config.toml
n_layer = 17
d_model = 192
n_head = 2
n_kv_head = 1
head_dim = 64
d_mlp = 384
vocab_size = 8192
activation = "swiglu"
norm = "rmsnorm"
norm_place = "pre"
norm_eps = 1e-06
positions = "rope"
rope_base = 10000.0
rope_fraction = 1.0
qk_norm = false
attn_scale = 0.125
bias = "qkv"
tie_embeddings = true
parallel_block = false
init = "normal"
init_std_qkv = 0.0501
init_std_o = 0.0
init_std_up = 0.0501
init_std_down = 0.0
optimizer = "soap_variant"
lr = 0.00634
lr_mult_up = 0.845
beta1 = 0.95
beta2 = 0.98
lr_head = 0.00489
grad_clip = 2.0
warmup_steps = 200
schedule = "wsd"
decay_fraction = 1.0
decay_shape = "linear"
final_lr_fraction = 0.0
batch_tokens = 65536
seq_len = 512
doc_mask = true
train_tokens = 190200000
steps = 2903
dataset = "wikipedia_en"
Each number is 128 + 32 x the weight over the matrix's rms, rounded and kept within 0 to 255. Layers, rows and columns count from 0.

# layer 12 attention output (transposed), 128x192, rms 0.164, rows 3-63,66-127, columns 0-31
[[198 164 110  58 115 104 104 147 142 140 108 139 129 116 125  84  83 112 121 144 191 110  93 111  93  70 136  99 124 102 180 163]
 [161 129 161 182  97 199 114  68 189 110 113 125 131 251 143 154  85 149  93 135 151 104 141  74 173 145 116 139 170 115 136 125]
 [130  89 108 111 161 149  39 113  22 152 222 171  99  99 118 171  57 135 112 124 136  98 101 118 147 166  94 124 112 116  63 128]
 [166 239 132  71 193 247 123 131 114 102 182  86 133 126  58 116 167  46  92  81 148 134 207 112  93  78 138 140  89  77 123 147]
 [143  58 157 116 107 217  93 192 144 135 129 174  96 125 147 140 128 136 144 146  96 111 128 127 106  93  98 105 132   6 173  78]
 [138 154 159 167 106 142 152 103 116 191 149 140 103  97 139  69 177 132 124 108 117 142  82 178  90  72 145 132 151 210  51  73]
 [ 94 164 208 100 142 173 108  95 132 196 131  95 155 119 102 246  85 110 145 138 113 125 139 160 134 141 123 104 184 138 124 176]
 [119 147 159 214  94 191 135 150 184 111 135  98  65  85 143  87 130 176 139 111 134 123 147 107  70 157 139 158 108 134 112 186]
 [119 194 145 162 118 136 150 147  73 155 109 166 132 154 170 216 128 176 137 135 138 135 162 104 107 155 198 124 125 140 143 115]
 [170 158 153 176  93 136 142 136 130 170 184 122 122 127  87 198 110 170  77  63 181  40 130 171 124  93  63 102 119  34 163 149]
 [ 93 130 116 116 147 173 149 176 154 198 102 144 139 122 165  90 130 186 112  95 150 151  85 113  67  74  41  91 150 155 135 172]
 [117 139 102  56 132 138 215 124 153 169 131 131 130 123  90 115 124 156 117 130  73 137 106 162 186 109 103 113 179  89  10 126]
 [142 141 185 129 101 204 129 175 172  61 136 112 167 160 109 145 179 162 139 181  82 132 197  70 147 136 103 100 114 128  76 119]
 [121  98 104  40  98 174  95 155 101 152 156  98 126  99  96 160 104 202 179 115  87 174 178 112 160 182  89 169  97  41  56 124]
 [100 198 171 141 140  85 139 147 153 172 191  23 172 108 139 121 123  65  88 122  85 104 117 106 115  82 164 185  26 162 127 116]
 [175 104 171  70 149 105 160 119 140  74 131 105 185  86 134  72 124 188  74 217 123  76  95  82 125 102 145 160 153 155 179 120]
 [125 128 175 102 166  95 155 125 155 170 158  67 115 143 148 131 135 103  81 152 156  97 138  93 135 126 104 133 169 125  86  39]
 [159 112 100 122  47 169 210 194 177 132 156 135 208 102 125 129  95  40 138 123 137  87 170 133  77 127  71  90 130  92 183 107]
 [117  66 202 169 174  97 148 129 169 117  92 122 160 200 127 195 186 136  21 100 125 122 130 119 153 163 159 102 131  32 131  83]
 [119  97 109  63 163 113 126 177  93 143 134  95  80 108  79 150 195 115 214 124 182 119 103 145 115 139 188 138  69  75 153 124]
 [164 108  81 145 100  53 151 106  93  72  79 125  90  73 106 161 133  44  76  69 170 150 101  86 105  56 130  53  61 142 101  81]
 [168 130  98  87 119 190 128 166 109 116 101 141 111  82 122 177 106  80 121  68 114 145 176 163 116 131 115 131 115 185 128 149]
 [141 145 133 114  95 170 184 110 121 118 153 160 145 139  80 164  87  83 135 138 144 115 184 115 197 123  72 108  93 101 136  68]
 [132 156 168 138 116  50 160 174 102 117 143  70  88 131  79 113 107 119 173 137  92  79 135  91  30 146  82  35 160  64 103 170]
 [177 113 162 138  95 118 166 105 134 102 136  98  58 124 132 206 197 159 186 180  55 189  84 159 186  74 129 146 126  78  79 129]
 [125 153 125 169 148 142  77  88 152 131  97  55 125  95  59 140 111 133 165  95  95 110  98 123 140 153 133  56  47  78 131 108]
 [156 102 142 165 154 139 168 126  92 106 121 127  88  89 138 106  33 179 158 169 210 155  52 191 110 148 144  66  99 158  40 159]
 [121 100 163 182  94 151 100  97 107 123 185 149 104 128 114 138 187 133 141 145 131 161 152 126  96 164 156 243 121 177 105 147]
 [110 162 169 175 163  96 108 162 101 231  98  95 142   1 167 169 138 132  23  85 124 110 158 164 106 192 172 130 139 129 157  52]
 [160 111 121 112  93 158 163 174 126 114 143 126 221 101  98 158 103 204 129 175 161 187  94 108  85 127 168 103 128 165  99  94]
 [ 70 121 176 199 163 128 168 143 112 114 112 124 155 109  76 134 170  93 117 165 200 126  88 154 133 101 138 161  64 134 126  87]
 [168  65  98 134  95 143 173 175 134  68 114 131 167 105 196  98 151  77 176 148  67 172 139  92 126 137 118  61 141 159 130 134]
 [115 114 134  54 187  94 114 117 152  68 152 190  71  84 140 201 167 102 157  88 194 134 145 155 181  79 197  74 155 189  91  99]
 [111 143 145 147 152 136  65 114 148 110 130 101 114  86 135 113  67 142  59 124 155  96 128 117 109  89 175 145  96  45  44 185]
 [200 143 123 168 147 110  78 208 144 181 139 190 134  84  99 168 119 100 188 131  99  90 113 157 153 143 105 161 158 149 142 143]
 [180 149 142  73  54 133  62 117 142 123 126  75 152 186 139 106 216 186 129 148 111 138 135 130 157 115  81 117  70 124  39 143]
 [138  88 130  82  92  69 124 164 144 154 110 126  65 150 149 191 193 156 127 126 127 198 183 139 146 102 118  57 147  85 109 131]
 [132 150 222  95 177 205 101 184 125  81  60  65 129 157 121 127 110 109  92 186 144 153 101 104 150 109  84 137  87 156 148 137]
 [198 115 177  95 163 116  79 113 112 120  74  62 203  84 148 131 178 144 222  46 162 135 153  38 168 128 177 100 100  90 156  49]
 [117 108 152 120  86 109  90 128  89  97 145 135 137 109 107 121 137 159 105 126 106 187 103 120 112 161  74 150  85 189  99 126]
 [ 93 143 130 135 123 119 129 100 134  70  86  41 140 165 129  70  89 169 135  74 203  94 106 130 130 105 126 137 165 128 112 163]
 [124 177 148 127 112 121  80 162 187  90  74 131 195 143 106  84  85 141 188 140 160 103 131 156  86  57 115 129 180 109 120  75]
 [152 160 153 156 155 186 158 180 101  72 121 188 168 147  87  98 149 179 166  91 122 140 154  94 102  95 143 109 154 150  81 131]
 [182 122  99  93  84  67 141  80 115 176 157 119 106 104 141 158 144  74 209 226 129 187 119 169 207 139 131 133 149  72 116 122]
 [151 115 145  82 143  44 130 108  99 146 131 128 221 149 138 126 157 141  54 119 190 140 217 121 208 154 109 124 122  99 135 175]
 [112  44 165 106 146  47  98 120 132 171 106 106  43 160 121 131 193  38 117 131 162  92 144 157  48  77 102 118 117 167 110 150]
 [118 149  80 169  79 153 179 141 198 102 163 148 163  87  97 149 162 145  97 157 155 137 142 147 109 147  88 187  81 188  98  69]
 [158 181 131 135  83  78 141  90 120  79 176 195 169 129 147 162 119  80  81 122 149 179 108 144 183 137 126  86 129  99 116  93]
 [154 181 104  74 174  85 153 125 172 141 190  89  81  95 114  72 102 155 142 147 188 143 129 121 156 100 109  87 229 123 102 152]
 [142 147  70 130 178 148 218  66 131 167 143 184  91 240 106 179 133  95 164 113  91 138  70  79 119  95 100 141 110 156 160 120]
 [ 48 129 155 141 114 109 130 175 115 134 101  91  93 157 129  90 127 176 149 146 119 161 197 137 184 148 115 135 154 147  95 172]
 [165 125  85 175 126 124  86 195  78 159 127 119 146 157 177   5  74 111 133 215 137 106 133 121 175 110 137 128  89  91  91  97]
 [ 72 108 104 112 160 109 117 100 189 174  70 111 153 137 188 130 107 153  89 145 174  48  77  67  52 100  70 182  85 165 156 125]
 [ 42 154 122 199  92 106 210 129  69  65  28 113  97 133 138 139 111 109 193  88 168 105  33 189  95 139 170 145 151  82  92 155]
 [117 171  93 104 138  91 128 150 131  91 132 180 136 138 129 127 156  81 152 153  87 167 110 130 127 127 113 167 118 143 133  65]
 [172 109  95 157 104 101 113  97 100  92 123 159 140 111 130  92 126 129 125 129 133 126 170 175  76 143 179 120  64 102 106  69]
 [161  65  88 178 141 158 127 148 153  62  91 136 103  68 197  80 135  81 162 118 150 167  87 106 132 162 129 134 195 107 129 121]
 [164 155  97 105 130 129 111 145  93 113 108  70  92 191 152 148 158 113 135 111 107 138 134 176 152  88  76 144  65 214  71 127]
 [113 152  95  48 146 255 137 161  94 201 105 113  98  72 145 129 152 125 151 129  97 145 178 121 139 134 172 142 129 132 173 137]
 [198 152  96 213 149 163 205  91 142 174 202 147 106 109 158 104 201 145 139 163 189 134 187  70 130  85 141  99 136 181 119 107]
 [109 158  83 142 113 111 117 158 136 134 104  99 155 141 156 157 103 132 138  65 114 109 139 175  95 140 122 131 179 121 198  55]
 [139 143 121 150 118 214 138 142 123 104 102 121 102 122 100 123 159 162 128  93 138  82 146 128 133 127 165 157 149 118 106 115]
 [151  96 144 161 170 118 113 115 144 161 112  83 138 103 110 104 127 141 180  96 126 143 142 109  84 109 172 156  94 126  88 157]
 [147 154 165 137 135 124 144  95 150 121  79 134 150  78 151 112 119 121 121 130 176  79 120 143 111  90 146 125 162 120 109 148]
 [114 107 157 119 157 142 116 108 112 115 147 162 110 135 112 171 110 118 109 129 105 109  77 115  99 143 117 146 146 120 159  92]
 [166 102 182 173 144 128 128 112  89  73 193 122 129 132  98 141 100 175 144 123 103 142 147 148 146 119 108  96 135 149 145 126]
 [149 114 126 134 135 133 149 111 104 117 129  89 129 119 158  83 122 125 131 179 129 158 113 104 181 129 134 127 122  91 101 117]
 [163 162 139  67 108  97 117 142 154 141 104 134 130 145 105 109 154 129 132 144 132 141 127 129 137  84 141  89 130 159 155 152]
 [102 168 126 120  96 144  78  92 130 139  99 127 158 131 134  60 152 139 136 101 120 152 134 109 146 133 166 123 131 133 119 152]
 [136 118 131 138 101 139 146 137  85 119 112 157  94 132 139 150 159 134  78 154 114 110 139 118 116 156 128 121 129 121 170 103]
 [136 137 118 119 148 120  97 104 135  84 161 144 123 116  74 158 115 117 158 147 136 179 110 130 125 127 107  97 165 124 145  95]
 [116 107 169 135 156 135 112 138 129 127 118 124  96 102  96 123 131 126 116 108 137 127 115 117 158 110 144 116 150 150 128 125]
 [169 142  98 121 122 149 120 108 179 123 129 172 145 127 168 128 117 162 135 143 111 111  99 112 159 157  72 129 107  81  91 156]
 [130 113 128 169 125 143  91 131 141 109 134 128 116 132 131 115 143 111 101 115 108 115 186 140 133 151 203 154 133 119 127 133]
 [132 101 145 149 122 118 145 137 105 140 160 150  66 153 210 144  94 123 103 120 113 157 143 116 166  98 126 107 147 132 124 117]
 [176 133  79 185  93 128 169 124 114 123 115 121 135 121 141 152 131 101 124  90 164  90 115 148 117 106 145 127 100 137 111 157]
 [ 94 135 100 117 144 107 146 126 113 107 171 149 155 152 147 140 111 141 160 185  81 109  90 167 133 162 141 125  99 101  65 120]
 [131 151 158 131 111 117 110 166 113 135 137 136 147 105 122 106 118 134 117 119 139 149 126 134 127 148 123 101  89 160 155 145]
 [123 123 102 148 130 127 101 150 114 104  91 144 105 155 146 139  94 114 131  97 128 155 140 137 107 119 129 149 166 126 129  99]
 [133  95 124 155 115 120 125 158 123 133 141 150  91 136 168 128 137 145 109  65 150 139 132 103 120 114 134 112  74 133 146 143]
 [126 117 114  78 178 102 133 131 116 119 148 131 113 140  92 131 136 110  94 144 128 133 111 120 127 181 139 127 169 126 169 108]
 [ 99 108 123  79 115 113 116 137 135 121 137 148 141 157 118 121 159  80 127 121 115 145 135 121 135 126 117 115 131 127 133 161]
 [151 111 132 142 133 167 114 114 135 146 112  99 107 120 118 118 125 143 165 126 133 118 156  94 143 173  96 122 118 138 133 131]
 [ 67 108 121 114 155 148 125 134 113 152 117  94 132  99 105 126 119 134 141 131 102  89 123 111 123 120 120  95 132 155 107 109]
 [ 45 124  91 125 118 126  81 102  97 147 175 125  83 150  85 153  85 104 149 126 128 178 120 117 124 143 120 128 157  87 121 150]
 [131 103  87 134 136  51 149 115 102 126 161  95 109 107 114 131 150 160 165 123 114 146 105 116 140 119 110 118 133 114 143 136]
 [111 146 122 172  81  95 147  86 137 162  97 112 119 135 129 128 104 164 139  80 103 135 116 147 143 125 126 137  84 129  95 166]
 [129 154 175 138 128 116 152 150 119 112 145 137 116 143 124 158 139 103 146 167 146 144 128 106 166  92 109  88 136 162 117 148]
 [157 112 171 165 109 117 137 138 101 149 164 114 149 119 111 113 135 103 117  98 121 134 157 151 108 119 123 185 195 128 151 102]
 [ 97 119 133 137 142 148 140 138 140 136  94 100 143 121 114  96  76  74 136 146 129 137 125 119 176 116 108 160 150 128 130  82]
 [ 97  88  89 134 156 127 122 113 129 158 115 154 141  98 169 105 108 116 127 122 141 108 105 106 114 155 115 127 104 142 118 126]
 [118 108 148 156 146 159 138 129 133  98 149 124 162 127 134 103 128  93  95 138 107 153 138 167 122 168 124 113 194 109 131  99]
 [123 101 139 115 113 117 135 147  99 102 127 148  90 153 148 152 140 111  90 149 174  84 132 127 126 122 109 141 110 143 121 162]
 [ 69 114 143 154 182 112 115 133  96  93 168  98 136 135 146 158  86 111 162  75 123 143 178 124  73 106 116 106 128 137 153 158]
 [163 152 140 144 131 169 108 106 133 123 115 120 116 133 141 140 140 130 128 133 106 148 155 114 100  89 127 100 133 120  94 111]
 [146 125 104 102 144 167 164 116 156 117 132 134 119 123 161  92 120 130 108 138 140 112 141 192 147 135 107 114 128 129 147 118]
 [147 165 117 141 107 112 103 145  71  98  92 150 139 136 173 180 105 133 162 186 140 114 119 147 162 136 108 125 114 115 120 147]
 [167 142 149 113 166  96 101 100 158 120 121  92  88 105 110  79 114 137 128 121 138  68  91 147 139 119 138 130 139 148  93 120]
 [149 129 108 167 154 154 149 134  93 119 120 166 149 136  78 154 125 136  80 103 121 102 118 155 141 121 138 148 151 124 147  94]
 [ 90 149 113 121 128 117 143 105 181 135 119 168 132 137 126 144 126 115 116 110 150 110 107 151 123 162 142 113 122 150 149 106]
 [158 176 133 120 128 159 130 123  88 128 127 159  60 152 122 124 144 102 121 112 138 114 115 165 123  94 130 118  93 152 151  89]
 [100 115 131  95 128 111 175 124 121 133 157 160 140 134 130  79 141 145 120 136 122 156 137 111 154 138  81 140  77  90 124 159]
 [139 121 117 132  81 149 106 108 121 120 112  91 124 154 128 118  97  99 148 128 152 125 150 160 148 185 133 105 115  79 148 108]
 [109  77 138 163 129  97 113 123 103 133  97 124 128 106  90 156 125  58 138 131 131 161 137 126 119 118 182 150 117  95 131  99]
 [142 121 124  84 136 162  87 117 114 142  92 109 124 145 158 141  82 133 121 119 129 116 115 121 127 130  76  94 124 108 164 117]
 [137 117 115 126 114 134  91 128 161  93  97 160  90 127 118  87 155 117 150 155 109 104 110 136 111 129 135 121 194 140 132 118]
 [ 99 125 130 156 134 138 114 166 137 147 164 161 155 132 121 118 122 103 165 105  91 117 111 120 138 138 150  81 139 160 120 123]
 [ 57  86  85 102 134 184 119 119 141 131 129 139 142  86 122 126 151 131 109 129 122 112 108 162 153 148 141 159 149 178 155 138]
 [177 115 145  93 133 122 137 129 163 114 111 115 133 128 160 148 116 172 140  99 160 133 125  78 133 129 108 149 125  99 161 136]
 [109 110 138 156 138 144 136 149 126 170 104 156 138  98 134 160  98 161 147 159 106 146 130  94 102 113 135 108 121 126 125 113]
 [110 139  99 142 117 105 110  95 138 140 163 111 143 138 131 166 120 130 114 119 107 104 114  82 125 112 107 118 130 174 112 133]
 [ 98  92 128 116 173 109 146  98 154  69 109 154 114 105 127 128 140 113 147 141 135 122 120 113 117 163 123 144 119 117 117 125]
 [ 97 125 132 161 131 103 101  90 114 114 121 121 103  98 111 116 112  75 122 142 128 150 118 120 132 124 109 134 113 142 152 141]
 [123 127 138  99  77 152 172 186 112 134  97 113 105 119 131 171 109 124 106 117 155  83 157 117 188 143 162 162  89 112 154 123]
 [177 124 123 114 131 163 141 147 134 129 136 139 144  81 106 130 129  93 110 157 122 143 138  97  92  87 128  82 136 122 136  86]
 [136 132 164  98 149 151 121 116 133 166 124 119 155 111 122 161 144 109 126 109 100 136 128 102 183 113 164 126 135 153 117 132]
 [138  54 136 183 101 142 121 143 103 143  95 117 121 121 120 128 145  81 117  90 156 124 166 118 140 137 147 135 129  97 130  68]
 [ 67 147 144  89  86 115 110 145 133 128 117 117 118 163 127  89 137 113 139 121 139 139 151 126 155 138 153  82 134 153 136 144]
 [143 122 179 117 119 136 135 148 104 111  92 117 139 146 117 138 110 121 118 127 138 104  95 118 171 122 150 141 129  78 133  92]
 [148 112 151 162 143 142 146 134 127 111 106  97  68  92 137 128 114 105 104 129  70 143 128 122 131 142 164  83 149 124 140 119]
 [140 134 159 149 140 127 139 143 111 141 120  98  85 101 135 130  98 168 121 107 115 140 164 117 111 102 152  74 147 123 142 121]
 [125 103 147 142 127 164 124 155 141 155 116 127 133 137 130 147 173 117 100 158 143 191  91 101 126 169  84 130 137 145 107 135]
 [117  98 139 136 140 143 157 136 179  94 146  70 121 190 152 135  86 142 143 133 145 107 174 128 144 115 155 105 125 134 130 123]]
# layer 12 attention value, 64x192, rms 0.195, rows 3-63, columns 0-31
[[108 153 120 160 128 116 102 175 135  54 125 132 187 159 108 145 122 156 101 126  97 101 127 135 124 134 112  70 155 135 104 168]
 [123 162 147  93 121  82 131  84 121 114  87 184 141 116 130 108 119 162 157 134 128 167 127 195 140 112 101 115 143 104 177 123]
 [ 77 112 113 131  69 147 148 117  90 204 167  68 181 137 146 170 161 151 130 137 125 118 132 119 160 121 180  89 160 193 139 145]
 [142 157 185 142 121 185 123 166 130 116 130 115 109  96 173 119 114 102 139 145 134 140 118 101 123 135  79 124 135 178 151 135]
 [136 146 205 116  99 134  65 179 120 127 128 141 152 153 129 116 119 113 159 157 170 108 131  87 142  94 122  85 195 115 121 135]
 [126 163  71 170 109 115  65 108 137 166 150 154 175 111 129  78 221 121  65 105 138 122 127 153 106  92 124 161 115 132 155 123]
 [117 160 161 106  76 139 141 134 162 158 172  86 195 118 185 145  95 162 134  61 157 115 140 107 139 142 148 111  82 125  98 148]
 [ 96 117 166 136  90  96 119 180 123 109 180 150  84  63 143  89 174 166 135  94 112 128  73  97 117 122 121 131 163 116 115 186]
 [115 142  97 140 149 161 111 143 101 122 147 114 125 176 148 197 137 151  61 110  85 152 194 138 105 180 120 108 119  76  91 149]
 [120 166  98 157 123 157 150  70  58 166 132 122 152 137 117  95 160 111 125  98 168  90 161 123 157 192 137 159  88 120 117 143]
 [111 120 135 109 216 108 155 126 103 153  88 130  93 114 136 150 123 154 167 106 125  91 108 156 119 122 117  81 156 131 123 181]
 [167 141 106 125 149 131 142 128 143 104  83 138 135 114 161 151 160 161 137 109  85 123 186  97 184 140 112 158 133 131 117 136]
 [131  83 126 141 191  98 169 133 135 117 149 123  63 115 173  64 146 104 112 103  97 154 188  51 167 134 166 132 101  72 165 130]
 [114 162 137  73 166 145 161 127 167 127 175 160 163  85 170 137 157 131 162  96 142  60 140 198 149 167 146 156 182 140 130 137]
 [108 117 142  80 149 132 128 103  60 117 129 135 151  81 107 109 132 107 137 139 165 150 131 159 125 111 114  66 124 111 148 131]
 [168 133  92  81 182 135 144  90 169 139  82 151 115 160 116 117 127 146 126 126 118 142 105 100 154 143 177  96 159 115 116  96]
 [154 128 111 116  93  86 178  63 162  81 102 117  82 158 181  54 170  79 126  90 141 167 128 119 123  91 118 136 126  25 125 143]
 [109 129 159  96 147 142  98 127 110 119 143  96 104 121 107 212 146 136 126  95 197 161 125 150 172 104 105 163 126 111 106 124]
 [111 120 179 136 131 170 122 143 135 119 113 210  93 106  92 112 108 123 149 121 134  89 139 105 147 180 112 154 133 109  87 178]
 [120 180 135 173  64 143 108  82 110 117 128 111 207  46  89 133 198 143 136 140  55 108 169 113  93 125 145 139 143 154  95 114]
 [106 134  77 145  94 158 125 143 149 114  81 140 105  99 121 165 171 124  99 160 129 148 152 197 154 193 144  73 146 133 128 116]
 [ 80  75 126 146 105 165  55  80 106  93  83 107 153  96 196 208 118 119 110 154 149 154 130  78 124 132 118 145 174 172 132 105]
 [149 152 135 130 135 128 102 129 153 134 134 101 154  99  87 111 107  82  97 101 107 121 156  91 131  94 163 131 191 158 135  72]
 [ 87 156 162 115 102 132 104 200 129 154 142 114 130 135 120  53 134 173 147 180 105 173 136 123 106 163 107 138 146 150 175 135]
 [111 133 121 208 152 140 138 128 155 183 149 133 119 121 122 123 199 119  81 114 104 116 113 138 107 114 122  88  89 129 186 120]
 [129 104 127 160 156 108 131 115 104 106 161 117 140  75 102 152 162  62  88 152 166 110 161 109 152 120 120 116  92 125 119  92]
 [140 127  73 107 135 132  68 165 103 131 158 155 131 127  48 110 101  81 124 144 155 143 148 117 115 174 159 156 127 140 136 101]
 [117  98 147 126 144 110 117 146 165 156 187 146 145 104 155  36  94 113 119 108 130 180 103 162  99 102 153 132  62 147  88 178]
 [ 93 154 133 101  55 176  98 195 116 198 125 157 108 200 121  99 121 146  62  82 130 124 105 111 142 126 147 104 146 138 121 154]
 [112 106 127 125 136 125  65  78  92 111  80 145 175 128  99 146 168 141 112 137 145  93 119 124 117 144 135 161 125 217 151 133]
 [115  77 129 152 152  83 151 128 140 126 103 167 137 115 109 134 138  80 174  64 128  90 149 137 140  93 120 128  98 139 138 154]
 [183 118 131 131 128 154 128 113  49 104 116 126 104 138 106 170 127 214 120 119 143 143 142 129 107  82 119 122  92 152  86  70]
 [172 114  79 118  63 174 165 134 151 111 133 177 150 168 114 183  86 108  77 138 136 139 159  94 137 126  92 144 110 125 135 177]
 [121 103 186 103 145 152 141 179  86 126 102 137 127 138 125 121 140 170 116 123  94  66 134 107 135 107 134 176  55 115 154 115]
 [116 155 192  83 136 171 162 118 174 126 147 177 188 148 118 124 177 136 159 166 146 114 116  82 168 148  97 173 171 132 108  86]
 [164 154 143 184 113 169 168 161  43 108 133 139  92 153 151 110 137 145 100 101 130 158 135 152 192 103  20 124 168 101 108 145]
 [145 186 161 135 140  95 161 154 176 131 131  88 144 144 108  84 137 142  82 195 107 138  88  95 191 138 123 114 174 132  88 174]
 [125 121 136 137  93 133  96  46  94 105 119  73  91 172 137  73 145 130 141  95  89 112 154 188 133 202 130 138 132 120 148 126]
 [ 96 123 110 112 119 102  92 112 121  66 133 123 154 129 142 124  55 175 146 122 158 170  85  73  85 122 126 128 160 116  94  98]
 [132 147 197 112  91 129 160 155 101 119 114 132  85 179  47 133 142 149 158  82 143 148 126 139 203 131 130 174 144 110 173 122]
 [149 146 121 154 138 117 167  89 133 113 131 134 135 146  80 118  64 144 160 156 103 147  81 166 132  71 146 126  98  74 133 116]
 [ 96 128 152 110  57  68 141 122 141 132 121 128 104 117  98 156 171 122 137  85 140 136 116 116 125 136 107 110 122 150 140  91]
 [140 165 128 118 105 136 143 102 176 129 117 146 103 175  94 119 101 155 112 151  90 150 157 112 126 164 120 131 144 161 115  97]
 [ 64  46 127 159  86 107 155 172 118 106 130 122 119 155 187  75 173 141  76 130 120 110 101 164 136 146 157 199 124  99 127  96]
 [194 113  59 108 138  82 138 139 128 115  93 115 167 136 168 108 130 100 122 108 169 167 168 155 124 103 103 138 120 129 220 180]
 [135 138 170 106 129 123 128 119  79 148 214 228 166 193 155 126 130 136 140 132 132  94 162 116  93  55 146 197 139 140  75  93]
 [ 91 151 117 141 118  67 140 147 123 113 105 111 139  89 151 166 166 117 136  92  99 105  99 135 168 132 148 147 108 154 184 149]
 [167 117 161 136 154 115 151 159 135 106 145  80 141 158 157 141 168 179 127 121 119 131 100 114 120 169 120 126  87 160 158 135]
 [171 108 134 137 103 163 138 165  79 146 181 213  90 141 110  74 129  59 127 151 137 171 165  94 116 151 104  91 131 189 166 126]
 [114 177  82 142 104 168  90 137  45 153 127 125 107 118  25 104 167 125  94 148  91 110 165 154 119 162 176 158 127 153 118 184]
 [126 150  81  60  93  94 115 132 186 121 158 122 147 137 132 112  98 137 122 152 107 112 185 201 156  46 125 149 129 132 116  90]
 [123  79 130 116 192 124 143 157 108 142 117 131 163 174 128 133 180 140 159 129   0 151 124 217 126 135  88  73 137 113 105 127]
 [153  74 115 120 108 151  92 103 144  99 114 141 104 126  90 124 148 146 143  85 186 132 137 146 160 148 119 133  94 111 127 128]
 [123 117  64 191 139 149 116 151 132 134 154 136 139 138  98 149 124 110 170  96 111 110  93 143 145  85 139 174 139  97 159 146]
 [133 136 154 174  92 148 140 191 106 100 155  89 117 135 134 121 138 161 156 149 108 121 114 114 106 161 105 149  86 161  97 133]
 [ 82 167 174  95 114 103 115 130 145 151 104 149 139  71 112 139 142 124 123 102  97 186  55 125  95 161 132 145 166  92 126 162]
 [136 116 136 127  63 110  69  95 145 110  85 168 137 173 112 128 126 122 122 160 174 135 107 132  82 107 136 122 118  95 160 119]
 [137  92 103  82 156 135 157 117 118 122  83 135 165 166 140 104 146  69 118 166 157 119 135 161 206 165 118  99 112 125 135  94]
 [ 94 177 114 103 157 142  84 111 140 190 123 132 135 133 175 102  95 125 125  81 115 166 103  53 134 159 153 123 173 191 121 172]
 [158 152 170 122 125 141  97 132  58 157 137  80 104  62 139 154  98 183 190 121 132  89 121 119  75 115 126 150  76 115 134 108]
 [114 127 106 139 133 124 173 111  82 195 151 157  90 131  74 147 128 141  86 137  97 144  94 193 122  79 151  91  89 135 156  60]]
# layer 12 MLP gate, 384x192, rms 0.133, rows 0-5, columns 0-31
[[182 105 160 149 112  78 142 155 104 127 101 182 145 139 146 144 106  76  91 139 100 168 163 217 138 175 128 168 152 143 122 129]
 [120 172 133  81 102 131 118  76 105 159 141  69 157 102 150 151 137  92 190 122 189 116 123 163 128  97 125 128 106 147 111 102]
 [146 180  69 146 159 162 118 185 138 146 133 175 173 113 141 153 167 199 103 121 144 165 125 134  64 183 137 127 168 129 105  80]
 [142 134 145 139 124 124 107 149 164 131 122  84  98 162  89  61 160 123 143 108 172 127  93 156 158 116  88 132 104 138 112  96]
 [125  77 158 139  99 127 150  90 105 167 108 115  98  94  87 114 115 112  96 183  85 149 119 134 173 166  95 203  79 133 119 139]
 [122 137 117 169 180 145  94 100  78 137 147 137 104 118 163 109 142 183  88 164 180 121 145 135 145 134  86  94 122 136 117  88]]
# layer 12 MLP up, 384x192, rms 0.136, rows 0-4, columns 0-31
[[117  91 127 164 148 127 158 143 134 187 105 101 149 150 148 163 118 161 118 147 137 123 138 112 129 129  84 153 150 188 235 131]
 [131  85  78 110 145 114 137 154 108 143 107 197 120 162 111  96 120 148 145 126  77 147 113  98 161 135  94 139 118 132 158 143]
 [101  90 119 183 134 121 156 132 141 163 161 110 121 190 149 118 142 103 144 126 110 163 135 165  95 139 110 104 123 165 174 161]
 [105 105 118 199 133  87  81 103 112  93 142 154 193 143 136 149 176 140 104 102 136 159 150  99 123 155 137 193 101 107 115 181]
 [134 149 116 127 156  73 137 104 138  93 103 116 130 115  96 111  62 102 146 135  92 151 175 138 181 105  92 166 129 141  95 120]]
# layer 12 MLP down (transposed), 384x192, rms 0.143, rows 0-4, columns 0-31
[[173 145 164  93 124  79 158 153  78 127 180 161 149 127  87  66 106 115 188 125  90 157 152 122 117 115 125 160 141 137 117 176]
 [148 135 111 144 116 113 152 135 116 141 101 121 135 138 161 112 155 131  72 159 181 149 106 124 166 112 152 148 167 131 156 143]
 [133 165 170  94 142 121  81 200 151  64 128 138  71 181 100  89 176 135 170  77 100  93 173 126 106 106 101 133  71 129 139  84]
 [153  80 166 145  67 144 127 127 115 117  99  56 126 119 142 132 167 138 134 109  93 124 127  93 108 131 169 121  69  92 162 133]
 [180 136 100 160  94 158  90 117  72 151 150 167 185  68 156 163 145 102 133 157 117 143 111  83 121  81 125  92  80 125 153 115]]